{"d_mlp": 1024, "seq_len": 512, "doc_mask": false}
Each number is 500 + 50 x the weight over its row's rms, rounded and kept within 0 to 999. Layers, rows and columns count from 0. Numbers have three digits each. The size before them is the row's rms in percent of the matrix's.

# v: layer 2 attention value, 384x384, rms 0.0709, rows 122-159, columns 320-383
# o: layer 2 attention output (transposed), 384x384, rms 0.0656, rows 122-159, columns 320-383
# q: layer 2 attention query, 384x384, rms 0.0942, rows 128-189, columns 320-383
# k: layer 2 attention key, 384x384, rms 0.0929, rows 128-189, columns 320-383
v122 073:444557487490487440501436531529503545547432504475470494544484467475529518492448447501401443326437475478469494485525451513546470468476461536473516500474457492468551598495426518541453559540525430
o122 067:515492465492538453494458507581439500497525476410536487475515501407402497487522584557604605495518461495471554521516513648490518572557526452433464471481537490529554423574565513492476460445501561
v123 074:532488410476415573456553631474525458585499520395519511491460545507581482519583600499555548536488378491557476548502538580458488527477512548520521477489493470562483505503511531474581525507522601
o123 070:454520566639476457469483413541498466471517457495462544525475521449458503465463442526480456512607653514544422488455593489564428493475447506494427448439496480531438497497501536443501487485393506
v124 073:608448445484531502483535485463526521528503442530517506509525486432562500508589427493505643556537460496512577440457416617501434469509466463480462542504461447457545487539493473396471526483548539
o124 072:412540637578456516477470501351564426508571577489477548514526528527464537634434566523434480480537553478509411428531574436530462541473491493572529576465521452486511486532510519491601469466440540
v125 082:514467553419516488481589490509546494448440557369519484493521504526567513514480555459497438530511517451568523462525562480513479667498488398461523468356468402526528413487600532432589507475463484
o125 087:477447523592498591550467479455536514492570437533457511500496473486402572501544585428507458465516565560526576549566549513460466508526431460387510567394530464506484529483558561521476498502425429
v126 066:551459559488505518571502485492444530420493472479580471500532511458425521506562495479470492556499460508543511410446566500610533457478412477482459493553501459396605538572508553548484505490509525
o126 058:462527508490531447473486506451499475500451514455464484445506546493560420560456491547490521463498425472487420542533517470444541509581464531515547542501543518586406351432542440529548535568460582
v127 079:477514498420504478533588560471466554538471458486675556455486518429477487493532535513469454475530601531418458446568447496489468577515532560431499484460558458544514494502487452493463478465509508
o127 078:530450568509506541468427484551534553551492447467409478436573472498564479426508448434550467498547497522448508603522571600489482440524574539523570538529485471446533516571494550496499446501500449
q128 113:543435416539491485540527508621586457459564539489424414543483625479560482408534442505536484536518470481495497554581606542597538517478455473565514485383430454470494555435504544377468600481555531
k128 104:487584508426544488465476475429468495516400537525505513531572407483476506506519508509509434456533531522468492431454439488463436566474461551531538468538541418510514474566462523510542562460473498
q129 102:492467496522524418563471496519485424483561559489422464511448573422544503406472438518462473614540467512494490478502549594583453463640582567570403475422439430481519520445497527446479611472479535
k129 092:531640466408513494459497419427501455458445539517550485495507433501532520486444539474514570399538500491481448445429453455438480499532468517525493448558549475603558466519477525450515493473505533
q130 084:517401463577513479539565430482485423437532555455373470497577588503525494398504410505535480548485579571442434537492631683494573477517457446453486558492541470513481523446472537427415543547661503
k130 082:551567504504605451530502578466551522554491504601487445505518499414562494475459520437499444480444499509509551511513473460486479490561451476556486526559516539483579417482517404604456493470538600
q131 080:518543522494525502536423597431438458462502498594508490411527536474514443536432504500475519476561473514493561486424514416575472477500629566497513433506429523479408476555514449519526568539464542
k131 089:545586520527403522482431470475529474476471548480501601505460498488474559480566554530517583497507495489643508511525402462442581572498511467408582472542474596563495493531494488449572512469545513
q132 099:571469534541441513524555509488528624493424495503473467494397501498482541485637469525515556461467499507479495638553562456477549422509416539436528532454441545506455465490381568435546559567445478
k132 112:554410474419588500531524487539454475389506489442477444554611493491392533550460577505517483579505527403578552446411557574491488500518461443505517527419486493544472517484570488450413495483454444
q133 102:415538560421474604449533501579521509626406477508577539500527398518579528445536483441547586472489501433516457517514502448519473581454472496547497488609574570498541539472444504493423368456528459
k133 093:487383471574457527475515483548435471508556455474483480492475573547443485563502492527544426574480503533488478564615504508544499427457506474472535588389451437537515620416486497446523523605553448
q134 090:460471538568508485497510446459483509552491431525542492499493422456636550653462543545505502453494447587502490439498499451512488573539598413495455532550535533486461556502586434455494484504542546
k134 078:464475445518443449500450480572523491486479474506459512489509531474508490555549421529459475501574451429438442495493574536515622483480427487507588406490469514552446579497443505481516465633470467
q135 087:427491509513510553406469613520495509559499427496544608471517499579477539455399460544495477433482422508430422450508477437482453483456413338473493492454579591543470490456482545487588432507607481
k135 074:501453569547484495512450510511490505496425464533483532460529529485478428517458448529502435435449503400535499572526536536579629514481482538436571524484520469636547576506454470496565563532512427
q136 083:486419566435533573412523515535412532520457504477504579492477549593412588494536530560486472426490584534557558558529468476450496565474373425519494550454619576537557529424508480557508388421468531
k136 092:523377497557460530503454395581449532493499560443512521449513619507499470575530448556483450535455530507549448512510577555568531411398434501451481497375522418517471636543482519482568571546499404
q137 112:487507484570501409572428384450572551532526538494505447634557487505515459560572555515496482497426560517578557483458489559527520498450495472520517471538595460520522459483539386494458541543557507
k137 120:453523489470448489473444515528572507523499488514580525492476413397439544441515526473468584492508445568440524501544500518451505453490490520494450499465479442349436474439569539455487489460469505
q138 105:467535435388571512475582538497392397517513567491484526507528518404496492499442496525494539552540516461557440504520544543526445515600482561618530436491491581516421482527412586555468565514443475
k138 120:561568519548572429545542499427498489597527468591477476480489442513513566462366515406458423452440498497442550469484412477496460482443510488488467594542515520540508427500494466527458500536522560
q139 109:516547561537426571432511581555588525524442481473443533386379464501531511456513544477546562462465500437470460503476449427524590587450469603413536499434453534509578502539406498474505504516481440
k139 112:543390417399562460466652415493557542525544527460497433583645523517491544499555479480552491554570554565521508486474665558514459528541558419547472513481464463505465482497471462427519519514530609
q140 116:490432453527480555537491517493405453574535442463486515575519448527479584479433485564515556600551437500579523438450468473514485491568573513502484478463512474499434540552583537452477501583474545
k140 114:508593514499547433503583488469568410406552500571538541408450484548582490546421567516539511439541472352508560490511488536421496487560489453515528483515384472544587482514543434570476458521518641
q141 104:453509447470490510530490514517522603505416560584500568491581537421481575543475449471460462574500506555500522505584527463449365521527497488559516511505514518518395497484545582480535535481480403
k141 102:507522504563443483544341483520469500520438524477486377491500552577471500417448476539487580494613426506513490473596482554485491445434557505345589442421534464548478523515454548577546534548402390
q142 102:492539486507586570388547495560504479573457502503398526456452463496473569562582474560564452445508507555462500517537495505444477586438450513503534536466543491554530484573479539401563498467492428
k142 102:431420490519506480494415549577435545487500457440487385585555545570506508453573500577562512628514445477484534495545557551531501470506520490498475457499517418487441504518481554542493502569440439
q143 110:522493477507563474454449591469519493451627410454518486455491501460442537580575524577624517480457496513534523469518558554494531473428481439465484479531458437461538426501545437480382509599507499
k143 112:478540527479565520488504509493462515488508557487595573509504388531525547503546516537503497540560478501521530524506504545429511436618489470586484548519485550468572548460547547549532511362492507
q144 095:550485469498520553455489557496517462470482448523549511518460477605511483528520542508493572461473598531537570511533493463479510499444484321468567526486578548515443533585520477414483350516487450
k144 096:568543539570611471550576534515564491515504438550534388546524418568552519500472487475473373470459526485454468464447552474509399381501426481578451464522481485497600422459521544590555506479502576
q145 080:560381424571514511469520494544606477398578521421509477566456525478550380486613491556540459531416569509461537540577611582519596524455464402460481582505523497555447543409519546385432538494581472
k145 084:522572443521616451507544547437544486589462467578523453570520462480598492445441453446504459455442515461394453465437484459468469467541469487552424477498520559467585419531484464603500502520520600
q146 095:476519496481509547389501487446505549516439440487573596470543416600459478556562574567508508419433538533516557493510450444348542550436452402433555502527589530552432508526528507511498355489524468
k146 085:455367517566447560542466521588539519461553489507459510443479614484497478546499427566592458543507471500557559580520568527528500513468491500465511514460481506436419563439475505494530537499480409
q147 091:491468483459482429640526463558484423467553570491427438518425588401554497500473452470511451610537455467489453501505546604594476442577511594568453491420377415440528502487507526463454698517455512
k147 078:521615500470602459487507527398488529537474473541546436539553442498557497441485532443484496442484553533426475449487427441477466524521545485572497507560532500512574389520532470554452480408530614
q148 090:474520500527524558376496503465542555559449481469536601441551402650450520481480541553503552452455523567483519491534467434397534542397487395423541491564580547549456428507545506458503358523524514
k148 076:494386494521458523562496509577482504435504477451491534472514593498497504541522503557566513551432480464630530532493556563501520527522492533426523495505451553567457608480472485456578521456456414
q149 102:541494488512484440557471427511485464457527486490446514618396587473547479497515375445471528523542407444528518468497500487554391496521586551519431531466456484500572537520499517542428529428444503
k149 105:480530464476527519484491485442559474497473506619532475504521441452485445477514498476463487509450489461421450498387480452522477528561411496521500481440550465600562519445522496551519502539466584
q150 092:532553481491500442603453449516498481498547540513483420523432609372556517501503394432521525575561452481555478474491521582585418487585575602563421514465395474418565488537480493528448618508492503
k150 091:517634465477566461447540503445493496520472490579513450511489463523539454482464525453511464416532526522407443477398450413461475484504438486634497537551506518505540495477509471504408406510509572
q151 110:563542457459516502533501514505486489467554491594528539542562507410576628502470477541549522577520416506537496484524542523537438500498528462612474488529476523561463451579561449502476468541445585
k151 110:499563524560521491548532487488452495501488473402400435407445541533508386457495515476471530453555561542485506460460498482484508481499457498541480513560468483497558570480440522589532467491597567
q152 098:439454560516549538546554547455426510555439420545521579569524557560505566465448478565521519446515496422561466428472497418517380533437464417539482561484574528562511570567512502567453494480487461
k152 069:484481426495525485446548438519518488414562530497439533503413534512456359489510486532451497512491473491545447481401581464547593453473415469548469495400433548541475577463567423458576446594584548
q153 122:577456496460508517540476541517556477491448514538497473452425534431521606442478560377440466545483464482457462498517477512514452467435585563546460466483475510498490555514495539479502557515411489
k153 106:492458499490476569594595468490529523389536560437451522556532531577527489470551478510509585533464483550588479459449491519513499458557632464458463485508412450511472488498500486523549488453513545
q154 106:494504395493448559506559486596552513493433524531544487591453495603474555400552430512499397498587580490476532543460503553544435545590531514495525591479497439506527514422483512516549424486458562
k154 071:568534548517467437515448503508571520497510494493497445478506520555560397436458489497466595469496591465459504469608449517533462502466495614492497429452495427387383520488459536447478582512517547
q155 106:479510443483534500451479499528465475538609475430550503464412515482446482488560449573452457527523533452623544442470475607445532515422450512517475501473603509490596503487497489470391473415465497
k155 110:436504458501547496473526449485539605501550546540569504510490473483656493511509538492562446442488514557412492492450516509456425470540344478603388485389487469444465513435510559538486486511457544
q156 106:456550485509446458527501500478518485461498546561469477484634519441560557543467524429479434573507527501520517539538586465541502473503461392607494490504590474570532523520530448497553420537537506
k156 112:499542570553451536509413489532497440581483436495408475578495573511435500472428479498456552552435451533496552542505432505495415456503575535379429546468493573454519510507547524568558479479564462
q157 114:495547503571404584493518502533440545607437465453498555383473508563502432501428490518455547560518446531511480477441449441467577467530490512465485402524534478400556468455509497478584448478583564
k157 117:569430488512460429457575507493527478513556504459498525480536617497538501556427483420628521448548632528519572461551517515500436597476456553618510477500500504470494480547487498508476527523584507
q158 106:440515465482500462504500493460462438523586415459556527508528478505559424501530499536438604451495469447596450477505442458508642533438521479503572442506417420406528525535510528434494510535445502
k158 096:475454524481515483406601498421497507485535527521407516424522508476477487560586499566606440505529508498556548512406607579499448506518517522629497517443435512518588433480600395472405496471505643
q159 116:478520577517562460485476587531511478566558452462520513407407476552528452493516592478470481365468497584497505415512455540472527534450483578518458491543536470463544493497588450533454462507497534
k159 115:480495415474481495519522418490477601531533618418490512529511518540546508488543438537528478511593625569484455530516550557504581513500474468521480479447546465480477510552503556479487591465548421
v128 100:502557382563523534515554529544459490546500541503554529450488528515466447432510499479513599499392525536555449457464561359430484411420515514472522545560526417465464536541466428457457568451479463
o128 109:502473535480508429482456469455558484441435519534498457492541485381467455572482474501456418524463561542491578567615439599366456520482585475544475507460508523509514568518542391467576495554448579
v129 093:544641476479554628506518525530498453537486462535445598435564480423556540481421467516412467569459547488499618538480472595517531495475561446659488492443417474531549540445517523452604459486487481
o129 094:468478498447511587508472427505546643480500444457469515554493534417545421525486506506444538575487517423527528563530396439533573515443453526489652478420603483580446445481585489519402500568501505
v130 107:454423551473509463530502390469464539499541524498559564477529472596586464456482415486492554560493477469515525458488476451471509480492497443517456495574577516528581460518550488509520412565468622
o130 105:499457565461478482486518523452459520576476612527512493413489502422554502503484489546489475528450475455489424594399501458555472538455451566494511505441506514428483556518488496481497548447512471
v131 097:498427452436456517517476512522550490455583512560531496581511498520477426388517512477370479385423452462461464553559447548446493537430569416521475494476422452600447499505447465561533440571492502
o131 103:485515513531488483467480354474466569500487500542504436432479543517492538601558460556547390511575508477626517481449483523571511478461514486564485524537492539516386531425446541460486534560544544
v132 104:549510488477513537483461541574436556485524451527555494485548484450549523497449436443537407559399532557471503562483479487565408510513433527492328489410511528550455449449481526461494568508477537
o132 109:531545423525511451593459460474497435440544498562450532518548510538466502434576517456549584513595502519461484437538461433464538479530495543633558517420488523502455550538462489522469522480487460
v133 102:438497445421476463466521549442550532508545439613585550501550479473416406453529495498496582469560499518494586468518512511503605487486472408485576484557443402374530432513505474533498453512482511
o133 104:427496549544568453476446590472566384559501549498483440473558578478485479569510504504507420515489534518503501523588497512421504502562474470444511498552502408474524443425538422523528503507469516
v134 100:485525548456578483468553438495448496507530547560548460423401489502495444519591564596477581472465632494510477542537587476439558490610472537522545510371410597449496577536497509570457573553446506
o134 106:588474471474440568481451487554618520455478502502397550459506630492418512412527543503471469582484427481510584502571508495539532552551604482493475523431480466437493485483478483545477464532527577
v135 103:481436525494458513469512371427485492550490463372509468515457447494574388496526573464566468536521486520562526539485518430541514485580461450480533480412540472460510434398520479576546461549542576
o135 102:528435518523526425509564519616477477432536515533474515528490421455509462462543561571476497464539453502491525379479491476509492453475436517487495475445420429576526495432437521458547600565497523
v136 104:541507489562475534449476507551526483496597596599533508503515552450409515468599444472488498444466352547460524479579490475530480524478575522538474511473420434508458518494397451517565480512509440
o136 103:563564461522531445499503495456548516527415538524520471481428529573458507395538547508562562539526480497556611521459529553384511527569519524513458493624507496513462515507488515487484545447538542
v137 110:572479411529428516553481471653478475463481514432582511523481487456442523597529502419547443555551489494518575492522581518509455550474528429400546521472490564564457514499513453543539484421506457
o137 108:548484574540509431508651474557414478491395491455508494634400490568521549465568460529447484465462552488466373435443465515479472500562470523542552523474538543467402529471452492443531535582523535
v138 102:571548521556410516548509475460479495583448514534454587505451520511492478460518494495469494484526509431442556410404470508448484489548522450571543443551493454477442395441451525442528494513527534
o138 104:484553521513419516486488571602411481521568516502485465495570456521514640582569414538476534561460505535565507538498430461514477496644486552515532465388500509415577468493551470586417526418477504
v139 104:415473605512478434480503590430520485505484577519515569560521489517520487494551485509626446528496627492492499468494489548463452443479533493433551453544491601532491502491440556461543521582519489
o139 103:462451490519529506504562499435449467498478573514583442539546507453451480504514456527399535486512482497480574487543510471587566556524596439567470501541455564528565522457576419512389522422548485
v140 100:512505513497508493499432503465427472483421532519479509500425500533500464473455462523355619541516502446541440513465454475400561564505463472488333485531556541409426607491541484537520585449495486
o140 105:530470463537523536515470370506475538451545544577367494567506410497453559491435485553502445435489549471468475432531655445424551464470419581477451525531476430499522543553568456397449499418511550
v141 105:446480490446451448486483489615508500597457529559505499548438489513456468531564540515489555520540494460482453539466548453475567475472544586502484485417534529423478554455494514383489511429470527
o141 115:494539571478471491498433483541471443525521449476418575477474558466574488596597556530504530464567534452463574468456547551451541575512556486535410533500492496435547470483497435510370504529578476
v142 100:449519524469536474568458443488555468426534462498558586486496475488522548562551409485439480510445440566414467485472586535428464619520483463514487435459440527507469581425418541510449449534517445
o142 100:491467485539457543425560457470411549498494515532451454476449526533541501391524550410606517491468453462442511400492436500463635410479554500482573446533436515470447534439446538528477538512520491
v143 101:569520532486510482446443525600491499520439563529454446564572497513552457528466436561539508523491524489441484503580474492538419504572497538596454513492465574577483538461481556466470495540492516
o143 101:458496552506551486516575462556535436502317482422560517449549524481616497441525505472540537543536446492522579520512497471536552490551393531479503551566477560489505511491529524578533492499452517
v144 108:596470548474425480456567472454459521465521568538539521534445553469534481464437512571557568459612531505467442475486566468439508504474601494517521480504453507558446443363497511460437460501505575
o144 112:474547476551510509553489498435445506411492569517500471433539500525467474479534437497533557472501575533502579521504521528568457554571409454511447510459526457481593485466564511628606512482487503
v145 099:487477489472426576449481499528527509556592424542458509494481459525579535448528516445496532455466423598446594555558533513481502538499532524422507640555560497392541497444479432449549513519492536
o145 101:427483522454480461495449557459468513445547484497438479445489522488585553438396517559542514426470568482418413498432574462513490498537407656504511477602422453479584438571561623572448424517521490
v146 108:495508581543595543548428525528492482429469515533468510516365633452507518530598611494532509539596522483459487465474536523541496474559506537477531481493445585547484405526467581477611555420514514
o146 113:529447557513540421491528506490445492475500565461540527496499406498446513438466519473608564495378516592538465503539425566481472445453503459502526534432515473552470552447446419479379489461524511
v147 102:527502541545576532578472550503468499499459468485548554513464568466514610480521515581466570497470454533559475515409597421474521533423408413505560485559496560556445467478471523560514558467540495
o147 107:520480398535445539518483578500483550534460553476494554528480491410605500555512484484469525428446563473455476452547339590533508455507518400467541471426439544578497438482576439431559560457516523
v148 108:490518490503450397446533567456453585523434449574478540482529478545528459530478397475545453471544640476550462506444491507479560458477520486505511437486551546494527474564531481506494463421499480
o148 112:461511505489496520542506446489503479499443496494509404390493485463467526511456386563527560475458536489434497468505496474523535561560563426544506509457515484555571422483499493505470489438530490
v149 108:570500468518582525506483514505470586538517508507446475497430472455559545558432468455531439536421481551531497535485479486436490450515457486486454528454549589533493536429496473480625468529446507
o149 108:515427467563493526454498523573493456473510464437507541446491489525454516484520545489445548476434581487417612483481469545594410508541413528455527496451502479453625557592538523545456484448535410
v150 096:473540451588523497432482577482427414562411501460490546527545455487508456542478535528500537491539476455530475502506558416474537527449477490456545562500583413505528460455490440484450571438498522
o150 096:563499543488474449545451486493559485476539535579544501415514497519411518490533467425526527491556500485507509533509381500506453507514448550546471497442559483499507606483534453518545527560537511
v151 108:473527551554558538557512496438510547492479520466548574553569507496565473544510490490424425497481456456512463459572469511488520456598483472499514458534432415561568449607460457508558465498551425
o151 106:497470536489449428529569525361523473495525454478501493364547445509524440462453493547489536438527500465480553577434555433553467557499562533508431539559556540528465525452532472490433532433442498
v152 107:523463524492542583463483507371498408570489510541549485554523502530550498608534468532552448520500457482454556532525487539534577535452549493580448506513524505419532468535532583438457508530439496
o152 111:509490483565465524479497444656485413522452452467460521502495426511439469528424518514448416476505591515536505533506501496518490446589524486491568468431479550476470524565525542549418559557530471
v153 101:455472457463426501493470607546422491506515494572540527508424530482501531480404444467519474577469578494540571503439437549495566573483426525469576514536522599532528465510571523551497546499504510
o153 101:530523496375567488497438483508450466580458523471467462474458577525532575507491567473518391534448400514414412470567556450457374429460501521613501570476497490451515411568515508451518486527468499
v154 099:606437658444503473453546485554556542387521492490537448525500428540621482559471510558544529469574392536454485526399572393441436514556502484521512524411569490539475445415487499511456473427475598
o154 105:414540417563535407485517556518453542558529487520534585478403523365398507512591538468527579462526455455507493350517510561517472385495489452488435519492530460481503508397495477473460532475554609
v155 095:479527543514548463487488508457458534604481487419460512536494482576521407462408477490526520474519545425539497514432520564496470515502522518514488516464512450551440446494549489537480533589596487
o155 096:419477412510558525530481574546512580595446463558500546416505569478487542646537508564453503571484435523511458477526389474535509467499487499508538398444410494448568455601488430420397607501516555
v156 101:447560484572469457488522483415482562477434521460585572491556464550397530467579565479495524373522539505417546491426519459508513543412490610507517476509469443419407406395540448403445559487474492
o156 099:566425500470448438539476535615504451534485535573438499552477410451518479451551440451489539442390506445490492538531564521402511533510564461467441412460530510560525454593456611455502484441490444
v157 103:587483600489449525523525537496509483490499424513546566521488529414538514552529509518524556583512425552551346528437551480527566508533547494511441469490549505447458563521507441530577468435527603
o157 098:525582474487489558479575534495393610490535472491557470527518458551484597519514496425434491404536467478507556489585628562456466486477495386520498550466462488605500472432549513446509519595514473
v158 095:569501444491548535494473540509553507481542522488537461482495594442505544583491514555578495621492537474507545467463510521450603536487532484506564482473410435625469399452528547487556469445502404
o158 101:491524514540477440503529538476405460470499578475492460482494474538579496446560515495465536473496566495519515491519419525507452481375523470583494503554489532579567545435525504374541484435434571
v159 098:501496468547473483533526506532572460348499420517499562484540511482431444518543608438494490534497497534562458477546493482472547493452543492484549585562521524365509518521550481520504516482454494
o159 096:551519568593493550541554408545489391504490553503464468455514484532518516586546471547537555498484445474470475576581556534540515476428423519531410441475442515588397584579553574509493531494543516
q160 110:489523447494553476484502520485468509471470502488520508481526522535500438565486496525525581478461510535436488564557476433529432481479573482478551436533475552496439487524554441475431453461537434
k160 099:557470531507569562613539508451509486496528479544485422523406485502513492533497621529489404575532482491530460418520491568551562434491555495448524598517615454465558497473525458452477556552476504
q161 083:541444512466447506527376484447589518513436554470465429525454463437526586536498520453507484567556506445607492471423490517433549489521538501472473570459545453456564453422490563508549538550523489
k161 105:468488412451555428445506514556406504523461534464527566458623463531473418444517437476568636481480471493418555567453537505448493535524481498591463430553430518495362617550442428519495546445496463
q162 086:479435517459503449553495498543512436526375574519424469510487542596600536476495464393497522514435522499539388458481473513403472496454509486490499501512489507466468448556448560480486428496511365
k162 083:509507490578534579460551565600463537427509507524504537432512487494405467481546449521501575461521414456463570595512480521566465557526513445584457489487485611527476520516445435529546524535593537
q163 090:450507497512584479446569533531428424419441597576465510441523437570499478500433458527529527491466549552453464548563446461387402538505592582552536458633426514523462449513478457413372400422527457
k163 062:528479505496464492447462536537427553556561529457475522433529615480464474525518485449550516550455432461544578586486538529551477467486490441511519400509562666522430548466421501613536538483572446
q164 081:507521525437487547564445516437647481469491443430503494603492540460452498503537553491451476504491461457514486445448443521597528479499547474544534575434531493437486548465447522517572543597544608
k164 086:473554448499464451500536444433568432512468427525514401534526465514542414444502512520450509518516536543465460406558529546427488513485479579514465587470453346517480515578505481431471438446465514
q165 088:511488579429498475509424440466534471568450521479527467495468509490538617450606545469500468527539412450533486440468503561483523424481399387478542511449590548489537485496485568455543501590503534
k165 092:514492447603505556505620503513483466432474429521515466486456483538516441445446463564493570429551582546383432505472449507416489533489482506565383619483429488479540518522504458402475489498509580
q166 086:494490516596465580461495495580525523439526522503462448518510494515483466486426533513516522517428468471450506573510480452538458582517470695502439491605463569489465540451497450540540507485451503
k166 109:471451550439512517468445512464502586557565547459510533536502499470489510580433477516593438499496482512562545428477563496535544466478488539416546425531534571485445518487491518559449555431520484
q167 113:578501560524493546442491466526479466400490578481539479495571492433522490519484506553477462495458444507438492611583429556532482474486487499512558478665419509485512474503459469450471379469436458
k167 105:479491551529467458499482513544439609557549512488473510563539486476467455398452478574522550463525511441592492479518549399541491538467466532474425542457525617526413565575426560534445605562502530
q168 081:618580435367546448536423482442576494547566535470527521616535470483518507499492528441456457435473427501610385441436511508520491480564513465503546558427576525431554507492470482561494544544569603
k168 109:425586465488508531539536530512524436504454485583597463486453490488489476487459396504452480496562492536474417420477427485502494486538505485559444538498418442503531443520467519434447444533474546
q169 096:535453486445529528470484534580448521517474522517456493514526456542465432471514523528646568494536540481571454571473449456511507529548545562517396462472416536537464561421506502583479524504408483
k169 115:495451469534510558447419548439495472522527488493543518560523533567495492537530476493591447460473475432581478444475474478555486499438556484515561482529509464451563516423498478492520429527587481
q170 113:502493467501497504507458395521479506427570536470399501495499501509525497488455537513585544505562548569527577478486430507479488517532502499446493539424544472534439444556517505486474529491534469
k170 119:527469523554501519468477470468602460557544528560525515466521403511509441495486515458443501490545441396478492498542485447551489504434479545533588375467522517527485469476459482498600448471483488
q171 111:497515491533375497475451474539528408434464529441485543552508537512565447517539562553500466508443471524525519461494520565520614507517496572444529472454505463478532547530425577480518544521508477
k171 119:514472507451570456582555489520546613515493507563532423437515438578519512474481487400392467470464525521457555499527517396468415510539450521490516505463453543591435523473554524530518476360472431
q172 114:436513513496513637515531508494556494473559441505400476474522493562463537451478445495566466539553457505527569501432398527436447540447528559535491445486471514519460532574527546526434486511546503
k172 123:532456532499492434487487422477583563518519449396526448507594449539479448509572569496505575546508509523379576456487538564517500488517552536494571534528627535479504469559464520445513511432510462
q173 118:505536499579496576461557578515552442481416519504603419576533512544509514494534544494451444449459508376537516650545534576568521496519528502488577449530416421419525584502404524470547489490505536
k173 117:487418503448439518515449461545452618510425447459521502558483557503424504443488421495498448463413563594542512500526461521530515519497400508420502555447458571545491525449555501509457508584566564
q174 095:421576493596406564564520516522451482566526451408526532455477470484502517530456544567466505529479465495482569503494524499521480407471401556495422476525528479454491439483395501531505506538538603
k174 093:558516574487537470603566507478509519508446519444500471458556523523489580461443478474427444558528422592436548456522602596415523486572347469502522475457447508561484465454564514478516539493425468
q175 114:490422509359457384478475441510533539466531553485545544525480476494470447500550494472489492496499488488497503424542487467601511491487475471458596569410532524557458409455530555442553452511561419
k175 117:551609562602553571521505494498540403498518429555463539499474469468556475495482510585499516521522488506619494589521515473454493470509444501606469426421488488523565452541383496497613479563473495
q176 110:447446386431549452486561508571438459435457600532486456481491495498435513521500424496518514462478532549517519575600424495404453506505612516543489435577440537530452416523483521413463410455529425
k176 098:519472545597493586415508541521518545534569468472471550510471627524485515569532558519555484487435507494581500481593529432513520433406563497470536522489560585544545510541511475526537440596520442
q177 110:563533585528468508536433501417549517545553477459484501573494489451517536488498553519447420478509502474533498438415525547573559543481396441525520547390539448462535514420544481570563615553467626
k177 078:430526483468505460579536459503510430471416509512552427533505406484524452446487474488443508538563520595443517452492447522513476520562523538553456521520445411473531439477509509429485508449434513
q178 090:507518510477477473525410480453603481564514448416451484581457504453462520457524549499454461507521473470548516447420530529536563462508486483457440591387576426470542565471479484551578569553550577
k178 076:511573497448510497556545375524505423470423461549524473582549406518514504460494442499441518471573538588458503548532379516436508595585539539558463485525482475506508489495536469444488487442475580
q179 079:482510535499390545567373422448637508495544490447532462579474464508544632508546575519494463492524436454542504457389507523479532545476490499488489554410591486465519544457511518509607538558568604
k179 084:496497431506503456504541404491470412522469504475506458519508416532585445430508509445464546497549529556403549455550456527513528560505599609561496516499411459494488480509508476410496416460465473
q180 093:549481494517470399527416449431494559529471436479540464536477489406536543452506526455417502407544517528512536460512540520518543546523329431449513553482533445452611510432494475463601519540503538
k180 069:455556551443577481589549552514503451425480486478458459537506399442498530455491553540464489474575580586498474503501442505499478420589441523513485463419425483492551425432490633424491524553386535
q181 106:589441555379467504492396459492505551485513443449500471550541489439483593494627580494445444437565510451490516490456489477610494421560576519459391448542579524538384567419454516531547529558582567
k181 087:464455511523464484484482520427510368534469453517512431572494480539561478441478486523489493427490583493464502463505434405497462473575490538483511472481530414476595544510521467444536462474375433
q182 088:480538512503538544490585547560501449437475553531512555437542512530505451552443456561553521519442489516457465550570462507538543491499547559503507428504434495537494486552458469471444420453487472
k182 062:542454483511494490486452553514475568574516535515472572466481556528477568520565432517510500553438415413608549518499523499460487470444522426501508558483505576503430590537524476594521494479560477
q183 119:536481548525588559622514483479480502478539458414576402576462498564513516623497469536447450494530444437508511585427490513471550459523514478507434488499558485435475466515497405491428547462535679
k183 134:453516442547471498434509496510519501601462553484461527520461504497466506476486538444382480529463525584441479455554563538504524553484460509444449536495532456523543498444561478481459384576468491
q184 100:532516464535506464508439494433597567574504413456444446597515470403457538470486456485399486484547517525481482519481565474542530564555397479523475565486521427495575561450522493579472597521484544
k184 063:413550481388501434516494491528523484462512452465484464547492434482516501465455531447490470477560579608491448478465408463492491581490563503493496425475453501512452395482524624489493498437450560
q185 100:549577569549477486507461449558484440488519572454495603424527489510424438551427470587537500480496487534542534517512542487490567529451429505473489603458455462466494432560514444496507536434527621
k185 079:478506471527457515507464494567480441586515518524566578483496534523591536496479454561408455556488455476553485477479553487481526600531518436550514517454495522548514574456445436568526435564472501
q186 118:490562413579527482559512494537505542519559489509520517478461491492519488504417534496535540551489560497436567501431523430446505476498444530462367508478504577499552557560474424477503587501465521
k186 112:592505612424522469492475491437402488497529624511531544567542480512433631470474520432541405618408513509519461592485477485469493500492574479349459547464449409483455494451514516506509392465516440
q187 114:424540480533447482463543504459535534488535555519581538526521469567472438519492526503523583485587519444461644682514569573539438497520520452521646539453503441486433411525462577533481488485502457
k187 110:497457464424503489493476462511488506533421491473449516418518566585476449429662476494501491509516531503504509474555536534426559526493499475540595563498544493438510526496500476536530536487481471
q188 109:482587436583514496517548458493443453531518565535524495500481511468570521476449437465396526489460552550458557514482510537418571530467333479492508511528477511479579606581535470356516582422532567
k188 119:476490514481550466547546408577564661464444566437496536440476525473458514473520464506459502524517417517525403487533475499513483538437511461431471541501487534516470482524517597499465476525510532
q189 106:532439530439555531602510498455471550542476474479590553532512503565506489466506584564430436366506400473494476503449471560582423459551488550505509472529511515499508495446475520497543453590480527
k189 103:508502481543534529505565536416466479454474526476516483442436497472532574519514518524514439492527487446482583474572522532457468473497478470484535577469480513506566471486576481453569432547479459